python train.py --n_layer=14 --d_model=160 --n_head=2 --n_kv_head=2 --head_dim=64 --d_mlp=640 --vocab_size=2048 --activation="swiglu" --norm="rmsnorm" --norm_place="pre" --norm_eps=1e-05 --positions="rope" --rope_base=1000000.0 --rope_fraction=1.0 --qk_norm=false --attn_scale=0.125 --bias="none" --tie_embeddings=false --parallel_block=false --init="orth" --init_std_qkv=0.0343 --init_std_o=0.00724 --init_std_up=0.0343 --init_std_down=0.00324 --optimizer="soap_variant" --lr=0.00255 --beta1=0.95 --beta2=0.95 --weight_decay=0.053 --lr_head=0.00345 --grad_clip=2.0 --warmup_steps=200 --schedule="wsd" --decay_fraction=0.81 --decay_shape="linear" --final_lr_fraction=0.0 --batch_tokens=[16384, 32768, 65536] --seq_len=256 --doc_mask=true --z_loss=0.0001 --train_tokens=210700000 --steps=6226 --dataset="wikipedia_en"
Each number is 500 + 25 x the weight over its row's rms, rounded and kept within 0 to 999. Layers, rows and columns count from 0. Numbers have three digits each. The size before them is the row's rms in percent of the matrix's.

# layer 6 MLP down (transposed), 640x160, rms 0.138, rows 348-374, columns 0-79
102:462495493535504527452474459462512490504485475484509504536486504491499553459475463452498506487517545487522468505468516491480522523500473476484493554530533462508507530483513502511488460460528566500513531534466486504560504507544519496465500496
097:478504507466469488493531566479490506445505486471518493524491494500470465493505478487459521508488537513526476501538514493543497496500470511517538545476478544522461501528466500538501499478507538482498479533462530454489492469443536465504490488
094:608507503523497474475454481496505503493502510531464502458489511486467526468501508498530478530480457522449554485535528507483480478498486485507462487531509505505480520486496502476473466498495463477479524530472524521483541528477494520508508494
101:450498494519497486497498502443457499483495538528523485533457501515486453530518469509520509502495472494505491484490495526507493488464512472487498511517539524477493504461489479504529451498501461486517524532578490501498488483521497502506528520
109:542500495530510460493500501545484474472482461514485513510487456539530517495475511520504512502487521477466521531442498500529534488508519526561521494500511461488481515474457497548508490524531472523533570494476509465506499450467529538485506465
097:500485467510471478521479526499517537542506530430489531492487508491495503526459491497505483489466497509520449504465444498486486495500498489463500505491515542526456482556507486445544491492468477511481468508493516481488499454522550481474520502
107:460534489506448457526507515492473505485481468478530545487529540491509522516470507476497523510487484554480486514509558480465514501509465482558487550482504476542499474517508494521471535471492481513463528479528538477508482468509515504523496521
103:526464530477510491550491486503490500511486542483472509497497507506509535536522534503462478527456466509505467479468533525498505482515519498482494490483541475474473456529500510504455548514484517523491564505470502467508512520537499517548507510
107:485488504494520499474512533482472477460483505489489491533500502488533515517510549493528498513477466478546479531471489524446494467502465514527517511429469467483510532461491490521511532465478508520480502494477492525469500505527509508516505506
095:444529505467500543525525513448520462517533497565490470510498498470536512511478473498496523495515518461477458493488546506496444484475491526515471495470538509482508481545507521490507531492493508507523471471507461511552490455451501509474526499
097:530541543526529462437479487486488543542559501464529546483513500518497490510477515501520513557485521495482474510444488500498516477504476526494488522486513537488486493507507520492553506528491499495519483491497454505496546512494495550487460511
106:529488501498508495451496506514516488533498512528529498504515502544497494497530470498509482548443497519498441476544501438494511515538476504509509531514494517503467495459543503499508505488524557481458557490497510515526525493534482495527475510
099:515478520506501508511475502506477515500416485507487476495427523486503505490525475497492477482494508446552537510487517513541489497509521483474510453510491452494488493485522497521522465465497552475507497474451478496450560490504510476501501493
101:466555505489506534461521513545454531480546474515511514494504497478473507481519478510513503503505502484491492451467574524543488507507522527481487523492508504530495436488533450494474480504499487507520478505505532529472467516511503515488540454
103:514484484488519468511472541490528517527479493506503517535515501527457547452461464511516474480475524524499487496511495480463495507478497480493482481558504449539515478513515503525535533516523476499504461532511491475539505491502488502499475502
104:454516495515532447508468485547499521483500496531466508502486498495513475487506516489475481475498483505472478489509530499529500468495488481502477510496527508465480563469507502514486493520526470507499518509487497516502496488522549506465540483
097:501492509446533453516419471535480511485465502495485466478510509517497512506478468514500513534506453482502504482468491506471489499501516492505496494528493563528549494551466481517514519510521481481496466477456500501486494472470451490491460517
098:503508506512505508469489529473484453492471527547490535490551463517528458478487471471474496495484506489488474534467506461545505504486494499453508509492510533503513488516495497491512449465519518497472474511514459478529487521525512447522483510
107:542485518472466448451485481537518499519550514492448510496490487493529505524496479523501507455530513552511480503493515530513490456474509479504518501525460461522521530498521541491503519489488501501474518507537551482488531478457448465469487505
099:504516519510467516510501475534497485480493541468509508515514533482487496501493483467528518512469490477475502486521528460514459469541514431512490560473519538524532480513476472548478494466519513515505512542519500474514468503487489529519534499
105:506505469544521512486510545479504502483491508536532522476483537490515529473533507489500473504502513531485523465492487513493500490466526481455528483498456502510495480507481518501489491485486371514520471497527513503538485467536508521509500530
096:524507470504482484472514508467515517521496510532542486448500511457511490484488491493496516522493492509492541499510495530507484488521465529488548486539493494500512453466524521502523524524494479528532463497532494508470553514473503498522480522
102:529528475497469494519482495516510476523480526479507517525466535494485548467493536520480527497500533482508511489469511530455498470530507506505501471464545524467523466506455510494528499471527519492500443546496488482505486449495538497521536568
102:454484497503523468511530488536534474505528479526523533526484467502476508469482514520478475534512503500522504488515521514480446561487520487527481516490484436488530494483475512512504479503529641514491478539519497503517507521517514497525519507
101:546515499498461481493465511513488477509479524507522503474470463457487474508479515469518506507500542486503495488461488504496486490533519504463484461507490491485493514492526477482529546537538490486519519492487552479484505468495537481489532486
103:540513532483489528520498507515506482508477463475495472497545510574498509500486468497508480436525512507484521482488465478522484552510510475522495497423481514539488489521512545515510486528477526452488507514512504538486524488510495463513485485
098:489520492487518481509547486448479531549533512509477493499499532505494453491490473478450495513512503536491486467482465504532532479519503487528513469512524536501510488540513494456548496469507492490487531546489545520522543520466518512475519532
# layer 6 MLP gate, 640x160, rms 0.153, rows 349-375, columns 0-79
101:497494488503476471477489546480461466454497506488538521506504509481468504524516491491538521517484556470502536498512513492506453570507473502513486499464501524474477483482493504488474441507505518508495510492497539442514497521506481463509532446
094:489474500506481518527501496483476507489477499540532490526483462525529491484529497492521480490472505547466567467470485480529481499561524535478471484505493465457524543532474498530514489462501475517538509511515481481499490497561517506529492486
100:546533497409509535529516500540519523490494541442521495494508478505513546485471537474505487531475522533479482505496471498471498519504497483491497476501448488491498471480529497498477476531522491536479452507511516461547494511497472496498526478
112:475525481425484458526480509500525519457540499480536493481519490484478542488455495463527519477491513497493493509511526483489536541518537487485462483501510500539515508477517478522462491509509515507479479499478514496496560528469465460490499463
094:476505513482492487463490468505541491423442464536517517536471501524498513488475504479471467491462453500488500478458533503508501511481464520486474509455525498498465530487581503528530496465466501484469500488547491432503434535516488508477487503
108:462526539487534530472509518511510520473522452490510520515455486547524470504480523501520514517469493564502456492473475463481508527517512474495527458489516461506470484524500508475495510532526487527489593541508479472542491483529511499528505484
097:479549452487504534521488541519516536502475509494537515526497495478497516469491458511502497472527496470507511527544475475472514538466492499514490567516485536491494536454537505469549495519484518474474446496538504477486504493468510490443492481
104:476564481472481480514485488524480531526529514514524504534490489513508488534509508521509479480484476483541469544525456508479501524507535529510504521506425522519502472462516529487521487507492517477500480507517487501493522514527534455499460463
096:509503479466555498485496503478475480530488548505508474558536504447502501552523556454470496471499510459509479465486539464509485465500474539511481487487502515492525476522494523514492516508479520508543514500527507497474470513433495468513468534
097:480484524507473488497519518524508499500522477510508519531498503488475497463483530519526488507519518483504524493535479542516527553495491556460477460520506455519482475530502525562505522517503463522510487501534514467452527478480529495531451503
102:523529495523509518526480502564490450520516508519473476526492522482502518470490513501490484537455491508528507493510488494530508480523505563500492454525512473540559520501514487480516502476527514514526494524531446500507523474515511509516515514
118:460491509494471543500514509534497583497534466475531507531470536523461486453489501478487498496484460455590511510526497481445484489459472509539509475516503477499492496478495577460490495461490505496511514516505484482535494496483561495486507517
094:492482505523536502493499484532429484474498497552488529517481490490498508484537529547457490496505503502520491502510497524460503512535508512510506506459486521491507541505447531527540522469497504508511490511510488527562463516510472454534531489
102:476501493454487544508545501521526500467472501471491492500475491505510511525468476527494521484485532567520486515515487534537505455517531545522455562498475463506535472516499502506514528535477522530521499495448474491482542504492484526511512496
106:513536551464516540505481494523497497501536494489486519496536506543470544515506485469526520471516528520475450474519515519546541493521545488523495486468472519507467486478467470465480488500485472464509523503521458546477503483477514472464508488
096:473528507493477494525479505538522474475465474526517489515483505503465473500492538485413449464500525509486515498470534463531543546499549471556497496513532538472530490510477490501453506482538495533531495482510451474512496492503501468532496503
092:521459514495499492504505529506537541522531517496482459524477484538487512577503473506477533542544535491494518487472492522456510511504538491505499479534499499479508509504481434493512505472470498495486507462503479483513552555531495495493459481
114:488513517497476536517503507495475528484485493486508464478519503545516477465474531478482505522499490529455524544533506492482512487489514529493528488439523491514540479505506464526491526533511497526545463509470504521493480501497553485503485513
104:526491456524515529475505475479511477516488480460504485514498515470544471481490477522523560468495509478470467501473487546446543483467491533487479455508525520493497547550479475533511507520495501457484524489498493480488477500554480516476459507
111:460496470507486515495530527496523505492485449593489469516499478491442479532478477519530497492520504482472504490482516505481484485478487519504455534490467504492522569522499496487470568502514551480526482539487533511510516468519512495529467517
094:473474514480508500528518525480521467489508494478502520466520500481532511484531530519478514488462522542470502538475484477485485489508493490512550529453490489502515459536499491488467491465465507506488456497464475494491496510485550479506535478
100:513520507490473474504499476519568473509527478471499514479486502537486502488539507470509514498502519504526503535462484481502494508484486521516575481512495497475524513451523531509518470489498511485481471491503487503476525479491496521521489502
104:514526506503516573498507500494492540498430491498493509519504500522487558493502474471498503489502520427526480457504474497525511481480502517526487526468511471508493471508507519536513517533514503491542507517438540440491487486498492490512536512
100:491506500484481518517538497506506482513536478484512484514482469541477518484472514476522483507452488478474532470502499486493541521486481507495508516500503480491479480501492479496504502464503491476468503521551544498462482501528467514535498501
101:471483512510490532517503461481507535493520518487502510503513524558500494462514523509493499532417512511494562487512503494531489532511518520498518482507512523494536535466493491462500469512500487475481502501533475482515435517506501534488510501
103:492498482472537497527451461524525508528523568512480494495454495490513522543446533506479462507519494519499462462548503496497512490486531501504522526485481512499492480514566523492474528493490511533450478486500524493527536518497541510493507418
100:498535515533523532484517500511470547510515479473546529508521502488519553509495532487505498502441474485426533481488483475496481454501448493489485469486490493504526478536500528479489479450486491529467526481475511488525497489497508485492503530
# layer 6 MLP up, 640x160, rms 0.146, rows 349-375, columns 0-79
096:452460514500536498496524485542512513541496480507469522492475491499511510478509482524480523489506481590495493474496488530523547495478536508476451532468532457478485501508519485511552571487481482490509467492514475501457507532491479520480462519
098:528489498470498501524525475499486482488496497500469532586530487527511512478508550504488481497497484480470524498470489560507528480506521499480493526552516492512454532512446486523524516485496498476494501518543507507540477475502466531491474532
102:547519492475541527463505509521508529461494505481463485459497491514486545471491544467500493495470512491507505500526539489512500533507471519526485477510512447424449490513487501569487464504531512512500458479478471516528520478493501477486495504
109:502526487533515489520453475468508559494535499526510504479478481505500478524525461492510478484478521484555489522521492515471451525525460468438497485525509529533489514531560483529497537520508483508525484485498518538505487513508481461489509470
092:497464510473541511511505471520466492462508503566520495467484485515488519510459482502509511469494516479538507489507484497492482526442525514508529521503521501496464483464533526511539461542500531548425481490527520476487503530499482531505495477
104:482484508501496525491478472528502507496529512543526520526491488460458507496491492516482544480487531515517489473477538460487507506521518515483499500525510501550524489505472458503505542518455502491474490540490516505501512510516479467508490498
093:514463494497484483494513482512465481517544497476477491472512451509467524519528514472514520515441496501522526483456531509535479502530478486492515489530518495464501519482438496514492547512545483509547563524525458470514530520532535501509537501
100:503513495515511475492532524514500505504494483491492501518505465481526551501516507454498518499479511469499471483486465518457553500526489489544516497483463552484507494498567512487468501505521461468478497494486458551539490484475521509508487482
100:525470451485503505489513495554533469540487494465484563497529490506499554511488506460523525539510529490531543498534489496498528506505505515555502477501482494495492504513500518490491514512512559530479466446476535509496487493529467491443463506
103:492509551508511568475476518474485502483510504505458548519498511506485526434464485477508499500504467463506495549527533518500525476502507500515502544486531504488513496474493493501519506476528497524464501450516527535503554471501498517487505563
101:507510520524503457481463503528477498463484488535497465543505515526539502500489489465524534507497495519513491519471493432480546496539484486498526502536468483514490514487501481489527511494475526532475520498496511472541473470491471496531501480
115:536496472504486478532491526449455472475570504499469494484529477519514539552507521491511467489484509515507561499531526526503476490514507504496516472458479545506483477492448500500539543522522512478495523454471513448490445527518500522535509510
103:521455509538459490547418470492493428499455484511494508498492466551476492480482539458503495522506490498486495519514485488494450504497486486540494520489505515508514495529464504499512529500488513485498499525516481487511489482505509546523478527
102:528489492479492492493511479513494497523512503479517528468501463489484506527480484480512525523509478526531525503498495467478550546478481491491497494514469502509569420524549489489506509508525517513492510506481475513507476490466448492457527525
101:463485467477483512484479505477488494494491496482515502473482473505501446494504492469494495500502471505505549512501517503489495503497500521504433476525493509463517480474466480505547563551509508471483509492486544479486466470526466543488484501
097:469492495507482510501505493515521484536480486537474496511485478493457516487504550529444439512542538497501509490494527482506536568507525509507477494534519518527519526478463504508489557458486511533502514496498484510524480490502479457468511447
096:494473514446477493500476489492520466499487536544534484484523488525485464552493516453452500532498514508498512461462548519473463500459472530459474484499492518537496512513509465500501479473527500534485477513519487525531474533491507468515476438
104:516496487474477509500516555501531469516556465467471493517528467490507471477496492493460492485461489490538501531519497520500548507482518511509532453487531460511509555494480489570523494535509494553480503495566497501530511528503509514541504478
097:467550515524535549519491470464470512493473526510493505511465482511507455495510502471489554524520504495504536490513481493550538509472445480480496485535523492518493479518448537507523483493475522495489513538488520479474461501480519520507462504
112:499501491514512502490473460488493525480462469557500523479508475485472546539519505449530490538507453507473557475483559497529535502486475520446517521455526543519491508511495538506499481492475499507507498471522512479476491497525500534488502466
094:483489491465505515533503536520496458507455496502501534514493547506491525513436518490509481514501492531495500484467520460477512503507530513471481515487529506561453494498506490503508489497496482497506483503493498487515520505484482512506541480
099:488493481531476521458473540536494488529480536507503508526500524555520517467510524543461510499491488475484453464454496498480528495479511479452529463494449479491475486524477465460497493492459487453515544464519471480530515514499499513484509537
103:463517516471496467503527500513502475493515523487509516517468481498519491494495537519517482499501505517459500510490487478483488519445513474480505460531452503514496515461514501454468470496525497506465461495485493526485452523479492504507513542
103:460492504520526457493532526471484510517500506482490516559549512503543524471480503488474532459503479468498515506512514572500529522484498503549476515476543520507518512518506522531489498491497497480487530487526446502507533488493449543498471503
098:487479509473503513518530463499476539480513517516518438489503494527533511504503517471522495478463451514487544519522525509504491486499516512519538503542501456511509507505504512527485492487491510498493483521482492457521436511493483506529512500
096:546478507494511513489445495464490522462516547546480513501456500477498482496468550512519489476489507494488492504490527508526431528492513503506470504482518494484526475497484486512504489474498535519464491496503507523502495524473509486512468484
101:536501454502528518486477485501486503500491507499534537509489522481470471489503526519485506506482510510524496480508494498471503450520500517470487510531458449500502516499470530450475496443505495477496480461522500526514495469537482515468470530